python train.py --n_layer=20 --d_model=768 --n_head=12 --n_kv_head=12 --head_dim=64 --d_mlp=1024 --vocab_size=8192 --activation="swiglu" --norm="rmsnorm" --norm_place="pre" --norm_eps=1e-05 --positions="rope" --rope_base=23500.0 --rope_fraction=1.0 --qk_norm=true --attn_scale=0.162 --bias="none" --tie_embeddings="early" --parallel_block=false --extras=["local attention windows", "gated attention", "a norm inside the MLP", "capped logits"] --init="uniform" --init_std_qkv=0.0149 --init_std_o=0.0 --init_std_up=0.0149 --init_std_down=0.0 --optimizer="muon_variant" --lr=0.0169 --beta1=0.93 --weight_decay=0.0037 --lr_head=0.0158 --warmup_steps=0 --schedule="wsd" --decay_fraction=0.625 --decay_shape="linear" --final_lr_fraction=0.0 --batch_tokens=131072 --seq_len=384 --doc_mask=true --train_tokens=1084000000 --steps=8271 --dataset="wikipedia_en"
Each number is 128 + 32 x the weight over its row's rms, rounded and kept within 0 to 255. Layers, rows and columns count from 0. The size above them is the row's rms in percent of the matrix's.

# layer 15 MLP down (transposed), 1024x768, rms 0.152, rows 964-975, columns 0-191
size [ 96 102 106 112  98 102 102 104 101  99  91 102]
[[118 122  85 241 115 166 124 126 125  27 168 193  66 123 129 115 153 108 146 120  97 132 136 176  90 130 119 116 113 169 190 127 129 126 136 120 130 160  94  33 132 133 122 101 157 151 103 141 123 111  88 151 150 106 154 116  91 113 134 129 148 106 109 129  99 104 101  90 180 156  93 153 179 123 139 110 105 117 129  87 115 150 124 185 137 134 149 129 137 106 172 113  91 166 148 170 123 147 134 149 149  77 193 123 170 189 164 111 130 140 139 187 128  84 125 107 135 139  76 158 141 138 142 101 182 159 122 144 130 156  81  83 155 136 142 117 129 129 125 165 158 115 103  78 151 167 159 139 111 132  48 149 183 178 125 164 119 127 144 151 171 152 105  91 107  85 158  93 185 114  74 164 116  93 111 144 155 113 104 116 139 130 139 123 100 156 168 108 141 143 103 116]
 [117 144 131 218 138 131 172  75 124 147 156  88  93 131 149  96 188 132  93 131 151 137  69 171 180 108 121 109  71 151 152 163 170  88 125  82 109 164 153 142 122 185 109 108 181 149  88 114  92 150  92 136 159 149 108 166 151 135 155 147 150 171 204 110 131 106 118 112 198 128 170  69 131 154  85 109 172  93 125 142 156 170 160  85 151 117 128 120 102 112 107  76 127  75  61 125 106 179  96  94 104 138 133  82 120 134 157 168 164 128 128 157 113 139 113  80 113 169  88 150 171 151 191 111 119 101 149  92 129 129 156  97 156  83 152 177 121 110 123 109  75 155 126 152 133 135 138 126 153 200 120  84 205 106 116 139 178 174  93 142 119 142 151 137 190 164  84 143  62 120 140 182 105  77 140 144 122 154 157 154 123 153 207 149 170 106  96 125  90 128 153 174]
 [172 102 117 122 130 127 138 167 107 121 110 107 176 108 142 161 175 118 180 155 104 147  68 161  88 185 136 146 145 108 106  77 158 125 118 172  63  96  87 157 159 117 141 153 104 144 118 115  71  90 212 101 104  76 123 172 160 132 194 141  88 107 114 114 119 129 134 132 104 110 132 183 109 122 104 132 108 117 103 151 149  75  96 127 167 114 132 119 133 144 117 185 109 151 106 135  86 147 115 137  81 152 145 166 141 102 161 174  88 105 141  86 144 109 111  42 129 153 132 169 109  81 135 160 122 140 108 109 186 173 160 137 168 156 108 191  99 155 115 168 182  98 186 146 149 124  87 109 147 135 126 101 101 111 127 153 131 136 108 137  63 131 105 123 149 118 130 104 105 116 137 119 129  89 130  70 162  94  65 108 116 112 150 143 143 142 114 122 122 161 133 106]
 [ 40 152 146 128  99 111 142 172  75 159 241 102 123 134  80 133  53 176 117  91 125  77 100 135 150  89  88 184 117 159 166 180 150 103 120 176 114 132 174 143 122 117 153 129 159 127 136 119 153  61 134 131  84  91  73 141  73 163 155 142 123 148 109 103  76 138 145  72 182 137 159 166  79 122 120 119 108 146 132 116 144 166 122 182 130 108 144 119 167 142 166 130  91 124 185  69  97 119  78 132 172  64 105  77 152 158 122 178 126  97 123 127  97 135 190 176  66 178  87 162 140 124 135 142 105 131 148 134  90 157 126 109 143 175 151  62 168 120  84 121  88 150 212 116 111 130 139 179 159 143 163 176 130  61 169 109  98 133 115 148 136  95 131 136 127 134  85 145 117 136 186 112 129 168 114 104 130 141 129 163  68  71 173  88 118  97 141 134 157 128 113  82]
 [140 187 173 135 105 103 176 154 150  80 211 153 148 131  86 166  97  48 100 117 119 162  72 136  76 128 159  84 126 166  81 114 142 105 102 166 149 115 157 140 137 147 169 125 101  65  66 153 113  99 113 147 125  69 100 109  55 187 114  73 173 212 112 136 148 142 146  73 143 145 136 122 174 121 162 136 124 130 180 104 114 154 118 135 166 178 178 130  79  79 135 117  77 167 150 146 136  97 112 134 153 132 158 154  98 130 105 160 161 123  96 127 105 149 128 119 117 134 153  88 116 100 165 153 105 146 131 216  77  39 186  91 180  78 100 107 111 112  52 140 152 139 150 116 110 142 121 116  84 118 141 167  75  35 150  78 137 171 157 126 111 126 116 182 108 151 132 148 165 107 120 130 177 125 125 138  37  58 132 175 116 145  39 143 136  78 153 140 162 144  82 175]
 [125 153 125  93 130 148 115 128 135 114 106 122 116 117 145 117 124 150 103 125 114  80 131 164  80 116  80 124 128 141  74 116 133 138 116 120 124 109 128 141  99 115 128  98 143 107 100 123 121 189  96 108 148 118 118 109  86 109 107 106 122 106 138  99 111 142 127 147 123 184 105  85 112 196  91 159 148  27 170 139 136  98 135 110 105 137 138 147 113 171  67 188  90 123 135 137 150  92 125 159 165 134  90 107 130 100 145 169 107 149 138 160 142 200  68 171 103 155 100 181 108 113 116 162 177  96 142 124 155 159 123 109  70  97  84 135 142 143 116 166  84 119 171  66 115  90 123 127  99  98 100 105 152 146 116  58  77 130  99  71 126  42 142 111 133 122 160 139  76 110 122 119 138 117 129 163 112 187 113 133 106  95 120 118 120  93  79 157 134 149 121 132]
 [182 118 100 191 138  74 153 100 141 138 148 174 107 151 107  73 115 128 107 139  85 138 156  88 148 137 203 130 151  99  66 185 131 112 140  61 144 124  69 195 117 106 125 115 135 129 128 128 117  80 132 158  89 137 179  95  17 153 170 171 161 106  95  98 120 118  99 134 128 101 114 148  92  50 180  94 163 111 141 127  63 136 112  49  88 147 121 148 129 148 167 128 136  51 117 183  78 185 117 138 116 169  98 123 109 161 122  12  80 122 171 191 142 101 197  92 146 101 158 120  96 164 190 167 116 130 142 139 144 107 130 121 103 131 130 120 141 181 133 104 131 186 124 152 106 152 105 137  50 155 104 159 123 138 156 159 166 142 139  56 122  75 134 115 147 151 154 133 120 148 154 170 113 111 124 105  81 123 126 122 169 124 166  74 149 138  99 105 143 137 109  84]
 [ 95 150  98 170 127  86 137  89 131 166 116 112 148  83 144 156 133 166 120  67  77 158 103 162 182 149 110 139 164 178 171 142 135 117  54 143 166  69 132 147 104 119  98 138 187 131 130 110 147 108 100  90 122 111  78 147  87 130 140 131 103 120 123 206 150 115 144  77 118  98 153 106 158 128 119 126  97  87  84 164 135 139 186 129 138  48 143 189 134 122  87 148 135 121 110 115 185 148 138 163  97 158 130 145 106 170 135 134 137 170 130 154 130  94 161 171 139 127  87 132 174 119 133 103  84 130 150  84  98  63 127  93 105 172 108  81 173  76 122 130 121 148 150 108 144  78 177  94 169  97 102 105 105 114 138 147  76 160 130 115 102  54 173 118 140 157  93 123 158 195 115 141 129 104 114 158  97 144 160 108 128  80 176  88 127  88 113 102 173 167 129 130]
 [144 115 119  93 122  95 118 118 123  96 109 123 165 132 145 149 215 122 128  92 101 155 134 145  96 155 197 128 158 157 138 126 102 104 159  73 169 117 107 149 193 105  99 129 188 113 151 113 106 163 138 174 125 128 137 157 149 156 120 116 130  97 151 127 116 164  68 128  69 168 106 155 122 157 100  68 150 133 162 118 112 114 143 145 116 126 162 119  95 174 158 174 147 108 122 103 188 189 134 120 138 162 110  97 146 149 167  84 104 156 136  92 135  82  97 176  77 102 137 108 156 132 131 148 145 153 161 111 140 131  70 143 113 119 149 115 111 165 164 190 131 118 176 104 170 158 105 148 126 141 136 129 153 166 142  96 119 142 141 138 108 139 102 139 130 125 143 136 158  47 122 108  62  83 161  91 139 149 154  80 132 127 223 189  59  93 110  91 126  54 119 120]
 [137 104 149  97 141 157 152 131 103 180 178 147 182 104  76 161 100 117 107  99  73 149 114  81 162 111  83 145 141 120 105 107  95  93 100 146 106 138 157  98 114 112  65 131 182 193  95 124 116 151 128 134 159  79 148 159  52  84 153 170 172 115 102 128 182 140 174 144 242 197 177  92 108 137 138 117 120 125  34  47  87 145 110 111 156 158  76 209 108  95 182 137  81 147 147 109 142 115 129  86 178  86  86  81 107  92 112 145 110 138 118 113  78 138 168  93 151 161 199 191 116  94 133 125 126 101 128 102 131 137 116 103 109  89 146 146 145  94  94 214 103 148 151 155 133  91 121 119 136 163 101  83 145 170 109  87 151 154  81 114 121 131 101 146 115 118 177  99 144  64 107 130 138  84 152 129  99  95  89 132 105 149 133  76 102 132 144  91 110 114 170 129]
 [106 104 114 140 128 159 148 196 112 123  59 165 136  95  84 106 135 127 107 114  52 123 105 128 157 107 136 121 144  96 131  89 155 117 141  88 161 148 111 150 144 147 212 155 161 120 137 134 154 168 132  91 120 125 151  94 117 123 100  71 107 110 125 132 140 130 145  71 125 168 109 150 126  87 132 103 168 132 130  57 139 166 161  76 145 145 157 164 110 160 131 123  80  91 124  82 126 199 103 144 179 158 106 103 116  89 137 160  95 172 128 100 125 115 168  88 182 155 193 153 158  71 146 168 136 139  64 118 156 139  74 163 215 125 180  99 122  99 117 107  99  93 126 148 112  42 107 130 130  96  68 144  94  93 121 108 168 149 163 145 143 152 118 128 135 107 112 107  99 146 160 127 148  98  94 119 135  90 178 169  75 135 142 144 173 117  69 119 148  87 136 131]
 [142 139 133 150 138 143 117  82 160 155 109 137 111 183 140  96 126 124  89  59 126 130  74 158 161 175 127 102 133 123 164  99 100 141 146  99 128 161 114  96 120  99 152 151  96 102 119 146 143 132 101 146  93 123 164 161 143  82 195 121 145 112 160 154 175 124 154 155 175 120 143  88 123 125 184  85 123  86  66  40 143 151 136 149 135 123 136 139 129 135 139  99  88  87  69  85 147  45  89  91 151 142 158 108 130 122 123 168  84 192 159 125  88 127 168 131  88 115 127 157 173 152 115 165  85 151 119 100 186 119 140 112 104 131 162 150 105 124 119 159 164 164 101  99  95 169 155  39 134 138 112 146 167 127 106 118 121 155 178  92 167  85 133 125 125 156 213 109 144 136 138 163  66 127 108 136 127  94 104 103 167  73 109 120 126 117 160  67  63 111 202 109]]
# layer 15 MLP gate, 1024x768, rms 0.175, rows 965-976, columns 0-191
size [101 106  90 102 100 104  94  97 102  94 100 100]
[[122 137 113 148 161  80  81 107 114 126 119  84  57 123 136 152 146 104 103 154 136 156 115 127 145 135 126  97 111  21  75 159  59 146 113 155 123 155 139  90  83 221 123 181 123 109 165 185 105 150 127 131  58  68 108 130 204 131 178 138 135 131 129 150 113 131 137 157 133 161 110 113 130 133 160 117  81 142 138 114 101  82 152 135  73  97 139 100 184 109 135 132  68 145 163 105 119 181 138 142 123 210  98  57 143 128 146  85  74  86  67 186 150 104 139 105  66 167 180  98 127  77 124 181 165 173 145  94 124 161 171 151 103 195 128 188 121 195 212 186 130 119 104 118  76 130 165  85  75 162 143 119 189 196 165 127 184 155 109 176 125 177 151 130 110 111 140 163  67 156 151 187 103 135 147  69 140 137 159 122 104 148  99 222 110 141  85 163 171  58 126 130]
 [127 154 159  90 132 156  99  98 131 186 113 112 121 100 152  93 105  91 139  81  95 170 126 137 105 109 164 152 191 180 134 193 137 127 104  94 135 122 139  84 166  96 114 117 154 110 140  79  89  99 103 100  90 108 125 123 150 184 175 135 141  80 110 116 156 101  76 103 139 101  64 130  93 180 149  97 140  91  83 136 165 160 157 107  79  72 105 130 109 126 114 185 104 139 167 120  93  66 195 121 115 132  85 146 142 165 183 159 121  85 140 113 163 109 111 100 161 145  90 121 176 109 140  87 123 122 178 159 144 122   7 119 187 100 114 159  90 163 130 130  96 127 150 140 152 103 121 169  94 110 116 130 168 147 104  95 140  65 144 131 120 194  90 128 132  99 158  92 139 127 119 127 142 113 187  60 135 143 145 131 118 114 149 119 133 140  98 126 138 139 103  94]
 [213  36  96 181 171 160 115  20 112  79  66 184 119 115  74 137 140  45 133 153 124 116 127 126 121 164 164 143  86  91 154  88  89 141 176  96 131 185  61 129 150 172 124 137 146 144 119 153 117 121 144 106  97 162 170 119 127 181  93 163 128 104  94 132 165 107 131 174 109 176  84 129 162 118 128 124 121  69 103 119 150 159 117  59 193  91 125 103 104 117 138 114 147 163 147 129 145 155 195 153  62 141 139 158 120 141 154  99 170  95 129 108 158 156  69 118 149 134 153 109 153 148  90  79 106 116 124 107 150 163 192 126 144 139  43 152 124  54 125 118 100 114 121 129 198 116 134 135 125  93 115  65  87 139 143 151 143 100 140 139 114 119 127 133 137 178  98 164 132 144 124 132 143 148 135 157 156  77  52  93 104 169  89 137 177  94 152 105 127 131 158 162]
 [148 107 127 110 126  68 122  65 200 113 146 159 131 143 113  97 104 102 152 197 131 156 152 112 189  66 167  99 154 102 144 201 117 143 101 132  77 131 170  98 120 111 127 107 159 122  71  78 150 157  76 191  83 101 154 124  68 113 163 135 161 117 142 103 109 144 178 131 164 157  78 126 168 115 134 139 198 120  91 147 139 121 193  67 172 160 104 145 105 143 176 187  95  89 215 109 129 151 129 121 158 160 113 183 139 146 113  66 164 193 143 105  96 141 149 130  69 140  99 100 141 115 118 101 195 125 132 131 121 119 116 160 124  55  99  72 133 167 151 113 174 152  78  89 149 147 152 105 132 123 183 151 146 122  90 156 129 127 130  79 145 132 145 104 153 101 139 155 115  33 123 102 115 118 150 140  89 170 171 113 149 129 139 124 144 134 102 130 107 149 127 192]
 [177  44 149 170 154  94 137 112  70 155 114 134 104 106 124 150 164 113  94 106  88  91 112  82 104 163  96 107 121 112 145 172 119 118 180  86 132  92 137 143  63 148 156 198 142 147 198 137 139 120 138 111  77  70 130 122 165 132  84 169 121 159  87 181 152 139  77 100 149  92 145 110 101  92 120 141 120  87 117 102 156 146 144  94  95 107 134 186  70 159 127 157 135  82 149 159 124  73 131 157 149 169 108  89 115 143  90 149  71  81 122  98 152 108 101 158 164 109  75  89 118 154 153 130  95 115 100 106 154 116 137 120 124 131  75 120 148 201  81 211 143 182 106 114 107 110 130  98 160 148  98 118 141 110 172 153 182 143  94  85  88  90  79 128  95 130 168 162 153  97  99 112 146 134 174 148 128  69 139 129 131 117 156 154  99 116 149  89 159 136 123 137]
 [114  78 167 113  77 167 119 151  72 146 125 126 138 208 109 109  82 142  59 142 131 103 116 148  78 103 161 137 162 146 151 179 158 138 172 129 131 104 133 146 150  33 102 119  61 121  87  75 114 141  92  81 109 148 118  97 128 145 135 126 130 152  90 137 102 168 140 107 113  96 120  95 182  91  71 131 113 197 123 106 170  76 121 137 162 117 110 127 168 141 116 161 178 134  92 174 120 116 191 134 156  82 134 129 138 133  89 134 100  97 159 118 113  91 175 189  90 151  91 140 103 140 129  96 121 124  97  77 138 211  79 127  80 131  74 159  90 170 122 171 119 111 121 140 114 112 170  96  77 157 118 170 118 131 106 109 124 164 106 142 106 129 147 113 156 133 180 164  96  86 146 143 128 156 109 103 131  91 162  67 111 106  93  84 132  95 209  58 207 123 163  57]
 [ 91 138 114 154  90 100 102  75 145  97 144 206 134 130 124  86 192 151 121  97 135 124 152 153 141 166 150 149 143 157 149 113 118 117  92 147 143  75  68 158 101 222  97 158  68 127  91 126 161 141  99 134 110 111 140 157 132 119  94 129  95 106 181 158 192  89 117  46 125 158 151 108 131 138 116 101 163 124 114 166 165 166 192  82 129 117 138 134 175 172 164 115 111 103 124 156  87 132 118 111  72 109 139 131  89  88  52 145 124 118 147 130 160 148 138 166  47  65 125 108 130 167 102 176 132 158 145  89  94 158 130  78  70 144 130 150 135  87  99 154 125 148  54 111 158  90 166  82 131  67 136 104 136 135  71 179 144 148 147 113  85 136  82 133 153 122 147 154 110 163 142 117 138 147 105 117 136 110 169 143 132 149 115 130  96 120 136  87 115 171 166 113]
 [173 144 107 103 156 138 173 141 119 140  95 163 104 114 105 212 100 134  85 141 166  65 104 168 120  87 184 152 105 129 102  95 141 174 119 100 100 141 142 164 139 141 131 140 108  90 105 164 102 159 170  87 159 174 120 115 113  86 170 128 128 110 158 110 123 113 115 118 125 193  93  87 141 103  65 163 144 115 162 162 166 144  71 221 194 159 140 147  70 107 160 116  95 100 137 141 115 126 156 123  64 183  91 127 190 109 123  95 123  65 114 141 144 142 104 154 152  90  97  56 133  98 164 192 116 135 121 140 154  72 135 113  92 139  82 172 151 142 114  83 168 105 143 131 148 115 125 124 118 109 124 147 202 131  88 142 129 134 117 152 107  89 150 111 163  73 167  98 119 152  80 137 148 110 178 103 161 127 105 144  84 183  76 108 126 100  62 116 105  68 121 159]
 [136 119 134 100 120 158 106 134 136 159 183 194 184 121 158  91  94 158 104 124 112  64 157 105 141 125 135 112 119 189  93 166  90 181 112 109  88 111 114  46 153  88 119 112 119  97 113 118 111 195 136 109 160 130  91 133  80  52  95  80 165 124 171  80 123 180 124  90 106 158 154  85 157 135 148 151 121 114 107 144 151 108 132 141 152 100 133  94 139 170 144 126  71 149 163 125 111 159 135 172 124 132  79 152 155 133  90  93 151 146 123 133 112 101 144 126  69 116 141 105  70 161 149 167 120 157 157  93 122 111  89 125  65  88 115 143 115 111 111 110 135 150  43 168 119 169 155  95 153 187 131  85 159 121 135 222  98 133 106  96 126 186 113 101 136 158 116  51 124 110  95 137 174 134 119  77  88 113 118 161 173 121 118 113 154  89 123 125 137 104 143 155]
 [158 158 113 116 151 180  89 174 120 120 142 120  85 104 109  89 121 198  94 184 170 122 152  97 150 145 143  99 141 132 138 151 110 103 138 163 133 181 144 145 112  69 163 120 147 183 107 125 157 117 164 165 152  91 192 129 129  89 140 185 107 142 139 135  90 117 143  92 103 218 115 139 102 143  98 102 138  80 158  98 131 136 159 138 134 185 133 144 118 109 174 100 123 170 129  91  72 128 119 112 108 145 113  75 186  93 190 120  28 108  73 137  92 135 110 130 176 150  99 144  77  94  87 192 177 140 111 143 134 120 126 153 148 166 164  96 122  83  65 132  87 103 127 133 104 129 117 109 175 167  84 154  96 138 102 121 112  70 140 151 107 112 162 147 169 115 111 113 136 130 114 161 137  99 141 166  56 158 124 139 140 127 171 104 123 137 143 114 152 190 163 117]
 [136 121 125 111 110 116 147 175  55 171 133 141 132 139 123 133 121 143 177 151 155  91 135  91 137 109 147  62  90 113 136 132  93 174 162 171  49  91 104 168  68  57 111  56 110 160 154 115 179 136 147 131  97 128 149 138 146 134 122 106 118 123 142 197 117 190 175 203 117  98 146  58 141 116  83 145 150 118 147 144 167 143 123 133 154 162 146 152 136 146 138 161 100  78 116  83 139  88  90 117  69 121 122 132 162 136 128 140 143 182 148 117 168  64 143 120 129 140  88  86 144 112  94 128  84 164 121  96 160 136 124 151 131 109 179 134 119 140  73 125 159 118 111 179  76 126 109 141 170 146 146 105 108 127  86 121 151 134 113 139 112 104  74  82 137 119 165  74 116  99 136 168 109 176  86 110 123  84 117 130 169 117 137  74 128 159 122  80 114 142 115 125]
 [103 199 139 109 176  90 163 112 188  42 174 189 148 120 147 181 162 149 115 144 122 126 144 191 142  98 152 151 118 103 124  68 117 173 134 112 184  50 107 134 123 117 115 153 149 138 143 129  90 146 108 116 117 145 105 125 128  86 133 159 142 102 200 129 190 123 121  93  38 146 133 168 150 122 195 113 131 125 147  99 196 141  72 104 148 121 112 104 105  98 117 143 102 157 177 163  92 183 166 172 118 114 226 165 158 180  85 109 109 114 107  86  94 132 106 149  97 162 117 121 107  60 138 149 125 129 122 179 128 126  81 135  88 143 114 123  62 117 123 170 139 129 101 124 136 137 121 135 104 127  88 113 157 156  98  64 139 124 143 153 126  91 149 151 195 181 151 108  74 108 156  91 160 139 141 125  78 157 167  44 182  87 139 164 187 102 162  70 143 106  83 147]]
# layer 15 MLP up, 1024x768, rms 0.187, rows 965-976, columns 0-191
size [104 100  86 102  98 100  92  99 104  97 102 103]
[[164 128 114  79  97 144  36 128 157 125 119 140 138 112  84 145 132 122 110 130 112 146 113 188 129 131  87 138 141 131 178 101 122 153 160 151 124  90 123 144 136 140 143 121 132 146 169  97 153 121 149  99 175 170 129 165 168  75 123  91  63 185 122 138 140  84 153 103 145  98 128 128 143 163 186  79 115 140 165 115 129 114 111 103 139 119 103 112 105  87  74 131 104 166 115 187  52 143 145 109 178 117 210  98 117 146 125 106 125 182  67 128 179 149 110 133 125 123  69  80 177 121 103 162 108  96 125 149 163  70 170  93 137 129 134 112 204 108 182 175  97  84  48 123 192 101  98 153 122 145  86  50 114 119 126 190 139 155 107 119 135 138  96 107 124 119 183 163 127 175 119  70 161 127 165 148  90 171 113 114 153  50 120 117 141 137 106 112 141 164 141 105]
 [ 95 178 168  95 119 160 131 102 160  88 168 124 114 107 142 105 204 122 146  96 154 145 139 122 148 163 145 101 144 138 164 131  86 156 119 109 139 163 133 126 130 142 133  58 143 150 129 127 104 155  97 152 112 170 101 113 128 126 168 121  70 169 141  92 131 153  90 108 115 137  79 164 153  49 142 150 159 128  92 157 105  82 107  43 169 115  78 131 123 179 119 124 142 148 126 147 143 152 110 155 159  85 153 139 135 135 175 141  55 117 160 153 150 143 163 137 123 135 137 148  99 215  61  73  97  81 121 119 102 123 116 155 224 127 134 203  61 151 149 155 130  82  90 101  95 161 146 170 191 120 106  83 176  75 124 127 120 117 189 145 112 160  99 138 105 136  98 130 151 108 173 124 193  89 132  76 130 136  77 108 150 153 109 129 136 171 109 180 121 102 104 169]
 [255   0  97 161 156  57 153  71 140 129   0 132  82 149 161 148 176  66 131 114  89 145 145 126 163 183 168 142 124 112  92  95 128 142 121 136 164  91  46 120 134  94 117 138  80 163 101 101 142 181 111 134 126 140 138  82 160 142 119 124 131 126 119 121 135 149  95 131 100 121 168  99 102  91 135 175  97 121 139 162 105 141 144  83 173  95 111  55  78 145  95 107 120 150 181 142 101 103 176 140 155 136 183 133  69  67 104  63 114 146 104  88 150 125 153 138 110  92 129 108 103 114 184 111 141 168  97 116 175 105 159  79 110  74 132 134 111  90 129 165  97 116 134 161 146 138 147 118 120 144 182 171 141 114 101 111 138 161 131  81 161 142  97 129 144 109 137 122 125 112  93 179  77  65 138 133  39 130 107 129 182 140 146 101  84 143 120  94 185 118 146 164]
 [143 140 155  91 187 135 184 140  99 182 138 102  70  86 150 138 182  96  95 129 129 142 140 146  35 148  96 122 107 133  85 131 145 123 116 158  99 155 136 162 135 175 107  95 123  90 102  95 120 144 137 177 149 143 137  97 105 199 167 127  92 180 114 125 110 154 146  93 128 104  88 133  94 160 128 130 184  94 123 161 163 110 169 139 112 186 163  98  61  74 111 133  76 108 140 135  78 137 108 139 180 161 175 125 182 129 159 115 176 145 114 166 162 143  87 134 127 125  30 152 120 135 144 109 112  69 131 156 148  69  83 147 157 111  90 161 195  96  84 117 129 127 113 108  78 203 146 169 168 154 104 110 100 116 173  90 144 183  89 113 127 153  68 129 143 141 103 152 211 153 177 152 116  67  71 146 112  88  94  76 135 118  78 162 118 106 138 168 152 119 159 150]
 [129 152 154 167 100 132 121 108 130 105 126 139 148  94  99 136 139 162 122 128 131 135 119 129  98 173 134 142 100 123 117  94 145 113 155 132  76  87 178 129 108 203  98  71 132 151 116 129 140 216 121 124 113 146 113 163 181  96 129 108  99 154 149 129 114 118 108 131 120 133  55  98 169 174 155  52 139 115 102  98  93 183  72 149 149  86 134 187 134 154 127 213 150 176 130 128 143 100  81 140 126  76 150 144 161 115 144 144 106 169 127 129 127 115 105 122  97 107 151 176 149 111 167 152 163 118 126  89 125 119 158 155 128 149 191 140 133 119 149 121 186 127 128 129 177 135 109 108 138  96 143 114  33  95  91 104  63  79 169  98 157 202 157 127 115 155 142 159 137 127 108 104 130 160  87 190 133 155  79 138 125 150 111 153  52 140 123 142 121 134 149 152]
 [113 120 240 145 104 131 127 207  91 128 116 118 162 160  92 136 111 130 172 121 140 153  84 134 104  88 154  74 102 132 105 117 109 123  70 149 125 129 124 102 147 157 152 134 146 136 117  93  98 113  99 122 142 114 179 145 133  90 130 149  82 139  83 134 109 122 124 104 147 148 146  92 111 123 177 135  79 148 104 183 124  85 121 110 109 119 132 115 121  65 142  52 142 137  79 121  73 132  87  96 185 113 102 112 130  72 121 160 182 181 161  83 141 165 149 102  99  96 140 124 101 143 155 143 116 145 138 103 132 112  89 148 156  88  95 103 161 165 123 125 119 109 137  64 121  60 174 122 145  99 102 208 114 153 176  90 151 163 137 192 188 181 160 101 128  83 149 146  52 137 130 168 119  85  92  59  51  88 160 128 125  58  95 174 131 110 129 143 147 115 165 195]
 [150 128 180  86  85 165 110 145  34 180 131 109 153 166 148 141  99 122  94 155 137 102 106 101 138 116 144 180 102 146  47 106 162 125 131 134 122  93 137 115 186 188 141  63 151 117 136 169 130 183 151 215  92 147 161 105 150 106  83 139 113 155 134 102 112 168 146 128 175 122  66 127 145 138 116 120 124  67 119 137 111 121 139 172 208 156 119  52  73 111 106 117 105 151 171  92 150 135 157 158  83 116  77 109 150 145 127  75 143 143  94 143 135 143 123 125 141  84 138 127 137 157 109 154 156 148 124 167 156 173 139 175 161 110 131 166 111  92 108 105  86  92 109 158 147 139 139 144 140 128 144 120 109 136 182  81 141 124 123 107 144 191  99  87  82 132 162 153  80  85 132 162  86  85 149 174 129 174 124 102 164  89 168 168 167 162  93 140 132 126 111 115]
 [108 124 120 149 125 103 158 138 137  98  94 106 123 151  52 134 170 123 181 146 112 132 188 145  72 163 137 142 105 159  64 111  85 107 125 115 112 162 120 147 109  94 121 170 142 181 117 128 127 111 144 180 126 156 165 117 159 124  95 139  78 104 194 141 101 180 176 150  84  91  85 108 115 100 193 141 150 140 126 108 151  83 169 125 151 146 162  51 124 145 182 186 111  87  86  26 135 144  85 140 170  90 122 131 162 133  78  99 130 166 159 107 135 143 137 154 110  87 125 122 126 140 141 126 120 108 134 151 167 182 131  88 164 155  96  97 112 116 192 188 169 130  90 137 129 154 120 160 191 154 169 168 132 156  92  66 105 103 106  92  69 161 184 138 114 137 173 146 117  61 142 161 119  95 144 123 119 118 122 176 152 114 183 120 118 116 131 115  93 120 113 135]
 [124 120  58 182  96  37 122 109 123 129 126 106 128 102 112 152  95 156 127 143 186 117 154 133 123 185 134 121 166 119 138 105 136 134 114  62 154 186 164 126 116 124  42 126 170  71 139  94 137 104 151 159 117 144 167 163 160 107 121 131 102 124 127 182 168 178  77 126 190 158 116  99 100 143 133 140  50 100  75  19 130 139 169  95 125 147 150 158 172 117 116  92 115 161 134  99 125 124 102 136 144 139  97 138 105 165 108 117 109 142  77  94 102 114 130 101 115 109 125 148 159 154  95 149 108 140 157  91 145  87 105 115 178 180 169 124 137 205 128 119 126 111 117 141 186 163 169 133 143 152 179  97 152 122 152 101  64 146 148  99  95 106 118 135 101 121 144  68 153 128 176  82 179 135 153 139  57 110 116 140  97 161 111 129  89 172 106 102 140 115 134 183]
 [173 171  94  85 135 146 148 122 142 101 189 155  78 112  64 126 134  58 140 117 122 151 130 105 158  89  66 150 113 106  78  74 168 107 150 105 136  73  71 135 119 116 132 138 163 171 112 110  98 130  98 155 133 102 152  76 159 104  80  88  60 102 146 146 128 168 136 120 101 141 124 148 122  64 107 173 139 109 136 162 155 147 130  97  76 118 172  95  92 140  87  53 150  60  87 165 134 157  97 146 160 123 135 172 148 152 163 134  93 135 105  83 158 162 200 178 123  91 143  93 167 170 100 149  83 135 134 126 189 129 112 138 110 177 150 167 133  76  78 149 151 192 103 114 119  59  91 100 160 127 145 113  93 129 122 161 144  76 103 145 137 173 114 206 108  88  89 150  69 103  80 114 119 162 103 184 105 162 105 137  97  83  71 126 120 142 101 150 166 128 146 124]
 [121  86 154  96 186 107 144 179 120 163 112 109 106  79 121 128 135 120 103 135 164 111 138 112 181 127 139  76 114 102 192 116 106 146 102 121 181 209 129  79 117 168 142  65  96 104 174 116 167  61 118 152  84 107 137 109 139 141 111 160  93  29 122 178 116 149 183 125 165 148 134 108  88 172 112 168  73 103 130  86 139 134 175 122 153 169 217 173 132 155 122 133 141  82 119 154 131  81 145 139 142 115 210 131 138 105 127 106 106 205  85 129  72 177 199 183 129 179 136 142 163 145 109 189 133 125 107 123 107 130 129 134 134 125 110  90 113 153 120 150 150  91  65  82 119 153  96 129 111 152 141 160 126 131  88 150 158 132 135  76 126 107 162 141 192 100 209 117  76 143 120 135 130 157 168 147 167 126 128  98 173 168 105 159  56 117  79 104 118 133 173 102]
 [139 141 112 168 175 108 134 112 202 111 122 160 125 157 160 108 117 164 109 104  68 109 164 110 135 153  94 214 124 138 155  85 115 104 138  96 127  88  77  85 156 102 167 141  67 149 125 162 170 190 196 176 109 181 117 107 137 146  98  89 185  79 133 163 124 105  99 125  84 163  81 174 114 110 101 127  98 141 137 143 134  79 102 107 155 162 151 119 188  87  74 134 145 100  90 180 150 146 125 151 132 102 150 146 118 168 107 142 139 111  77 115 189  97 160 186 122  67 129 155 145 140 142 104 119 148 105 136 174 106 126  68 148 136 142 168 102  55  80  89  55 147 103 154 119 143 102 153 127  97 143 137 170 124 153  99 135 149 106 105 113 136 174 128 131 157 166  91  82  76 182 140 155  93  77 118 124 106 142 126 107 115  51 136 121  96 109 169 108 118 109 169]]